{
  "n_kv_head": 1,
  "head_dim": 32,
  "norm_place": "pre",
  "norm_eps": 1e-05,
  "doc_mask": true,
  "steps": 4978
}
Each number is 500 + 40 x the weight over the matrix's rms, rounded and kept within 0 to 999. Layers, rows and columns count from 0. Numbers have three digits each.

# layer 13 MLP up, 256x64, rms 0.0849, rows 232-255, columns 0-63
475537557446460496515496514502490478417523485474501520507580515417460510490488533514519513555450524529489504512477496511508503431394450474499415489493498507463530408525527419505521472443485462
478445393460481465527484497547461583488521440534584540442550504457475518521495470571550538562566514469485533455536509531476498513489449489494444516505511531444595525559497586550508504513395524
463416510513520532573523433547543497457505476461518479514498436502508534538489458480525506508439428506490539490421475490479507478503498474494521502453472538517484465501516504481420547402471425
440464527500509548565557486528547526504478506497578462487536491507475476522568394508505558548507508452531522486475514481483497577479579538481451531496499531516476506487500495491527527477560578
484507482484485516516507529513434460454532539474529465529493496477521503476491465505472521515434424548455405518406455596471493429517472473496440538428530503516499557569532483541491500504526462
480488439462466444505420439444553497496423514507480544523528500484478433522466498445554525496500473447514494474430453605538513486487464497444436535486514435523535465525492482455539410488475446
469456499489493406489504502499502574467467439485505434477484444499521516516478597429478470450492499411506517442526446423444537430517453446531519462419527526422513481462492495407502510526478506
448435493539446446489526568468546476495510567522446427529490479447499496502470467551502498466501492480410498454484491471584459520518465445511538601529509502560581444571520511473567543496552481
494529503534521526515564539541588458504494480467517498500522488513536484470511594527495471502432527579504554551554525485522555471453511461483485490464482573468528526483503504479476616514573514
553527532398512544523416462526522533479479471490521449505495498550536475527467481501534466547527512532363438518491494465517534481489503503489553478551528428495561473488458447519443463469497529
507540529513472467551548444469478530451464455529504423398507455525502493555510438446521593521449458486508496519555546445542407458486491497537469466540571547552556490493513545497579432461481446
410503485498444560588533508497400503510489450497486534509532451521484490549503505462533424532451466464390494459490494491504501489519417481513480477553443431503501518540539502496548490534496479
493437460515552564466503427567513483549469513488448533528501492453488468493481506504500496486559512497435465443486408513523479405491486479567490486557487511479509492526480538503571426530530481
487501475479548503551453509519438474475440553524521501465572491554471505511443482487519468559526442528484513439522479446507467468533461451487558488503392525456523515518470619506470467537491476
491444506503503528509443459501512537506543478465469462497519523520492468471449402546550454432521452477499573550524467433439471521469486506526437551504561484480506531439489469505527520521528487
473476538550506491413484487495481493586491461496469515531540502524466507527489561492445448514487509491478442538450463505502483473493557530513454465479505524530460492455476497446511447530530532
444436452485524512518444522532477493472468503449557514474522496501499511599486454465509432455503449488535561536504450527490483522481468503502531521511510548434518488522555480486458440510553519
494453483530481538552488479507480503489508460449504493428562500473442554439503532511468464483571437530477484434440540543505451509479499515517478450485454425510457482570447520523523452494462496
457481507527444485508493467477526456431465419549509453462479470529474469433431480489482508484505468557469470547493513461425567529412440533572439486508498435519502554570518539495551396537466469
486462469496501438525482556487519513588478508463460484485498513515491443457505520526477521460456539499560578421468497559459485504476465504544513469522445451503426494509467544507493537460518571
581485522536459471467485500536511462507509518497552496494525493507470552435526542572473493477478508490572513529445496483518464444605496551530499491488549538556456479524462492434484542486566478
538469457508469485534460439478473449456499527478529462487474511477462496494518478557482467437478590380507478546501508478492470525468479512444495504430492516468499458491547491515454513519433537
485509510528547519525557500589438560494485479463521511524528503502464522492570455481447520570499483443493516485396489604558533507505475486479455541498504440506461481553418480476460511547517448
516459439441520441516491502524436542459483487518464501439504488459483492609455610531505455547528500524452554507469495483445501522563483500545462561493569502467546444506420544467449532526514545
# layer 13 MLP down (transposed), 256x64, rms 0.0864, rows 232-255, columns 0-63
558526549558549468486422533490498539457574476493480429522543559428461501484439515493434536472589522492507522493528546536518429522518470537487442470462439485495490457511470573519481485501512478
456455492462551484404502517516516503495528480458512528580492513535457543470520497416459532463531515524413523531506471477527526537406493481517585519501511476461429504527407476556489528600516547
515511496418483505423537534466466510455491554514475451524540531479460516499481537539563453475533544510484469500517528550459511527504417497485471519520544525483464514489514542472533470600479483
560468473470531542539494511477544519537523520512484514547519495523497495498424546505514503488481513500443481539572501466496485456443477572553573535477518482495474498487461501487440537529441454
589430539483449508453543510530560525511548524529500522452446458536492490465501458538473492432509448528513558517460549494515599445483514499447482565511519532486487586517502513477439519467536402
465518468463515524465521549558477506498529475434587455473480497517526429428504570480461508563452495546529491525470516484538525506475530515480504544603439472446459490515515490490481479490512567
517518448507497449467487493546481451550523598548452466473535522458472499452550469569463481522442567547487533459523492486488490536513466489472525519514493471492462524484557442526522520491493461
537536537496557536425564560536548523489528539499465485556460487534459444486486438483501515550517559445542492468537509508507572516559516396453512522452457531477413561512511501501541468533475524
472497565499416430526429521493461550530504502540571461478481563474419515478481407486487524508547495455536454514448548522564463444506455564454514490528497475473443517478511491549562484534452548
469486519566413520579564501525488461560482532511594525487541486480497558464557545510454493450535473484595489497504574466474465518485534532475519538495497539515580473475529502467484450562538520
599555536468608504516621479514534451487497515481512569433539532507592453521488513518503517414541554499506504496520520515517512561467496447515480448513535497536460508478491486531484441578528504
469519496523490452493488501552528581481530518539517485436440465437539544520520431529540524493513541492432481515472523594513431440602511451529488420548491458510559515501483412548478529526551525
472492573553516618468489485501529469523482514469423480503541497508480530507504520451489502452586521528527518508511444492498549549483558429516546426451418481518507450500451498538520505511511526
505500456579476509425565474505542427476514535463442510487518527481495426506453521527553451513523578553531505466497492491436473498505522484449518489528472450475455505544484508610532534508491570
470467499445453474481593537505489497469414535504492495515445455499482456518532565454467526556489533489591447509471506464552471453495509502466547492485466504592508470561483536509477457491499569
527429425460469513545469477468455544471501491519494501477474493475521471464510450519567504483474500486457488476536529465475476478519459551451483550507468421460467513470498449474426537434465465
564531507450508499491521504574549496502506578553539447542536478508461501481479539509558507544545548526508502530501469557468494467597469506498503482466508501497474432513478499488487508462458488
496484519503544496479571471480458508516455483553450515490468473524476529559499474393588512481522491455499471558518525506523437472498559513542516500449511538418543476450514507470471481499496505
434548575519522488518481426481509536555512477520547547558555540599482509474488552435502524443421467618424482466510451530442455542423492509545521422448479524505434498485427528458498496419492405
500526514519488537497469464505536502432456555560451472538494554469478545565508476454529467534517441541457430513530465501531504473502531469501471525460549486431563518475498458480469530550466489
455562502517531564490524565450507542450503471482458521509525566496551481521561484453504480489447539490461528501506516431530540503433480439504503537480496480419501457466511467465527481551521490
448499519493528497431488526492468533543481442494467469495521483568529446485535521449495513501533424512479504467429467514527501452563501451536443494523533484478574505492444508496496453454591423
507560468490525500482561551468506460487493488548453469544516535454604446528574441437487557554480497512573436517470536450498493501423469498521476552545547541500451542466482590425450436540540515
476517514479489511452495499521508470569432548486521435503536518519538480502576408498447530523437501453525476556471470515463482495481421417436533494556448439487427498514553475549476444461448508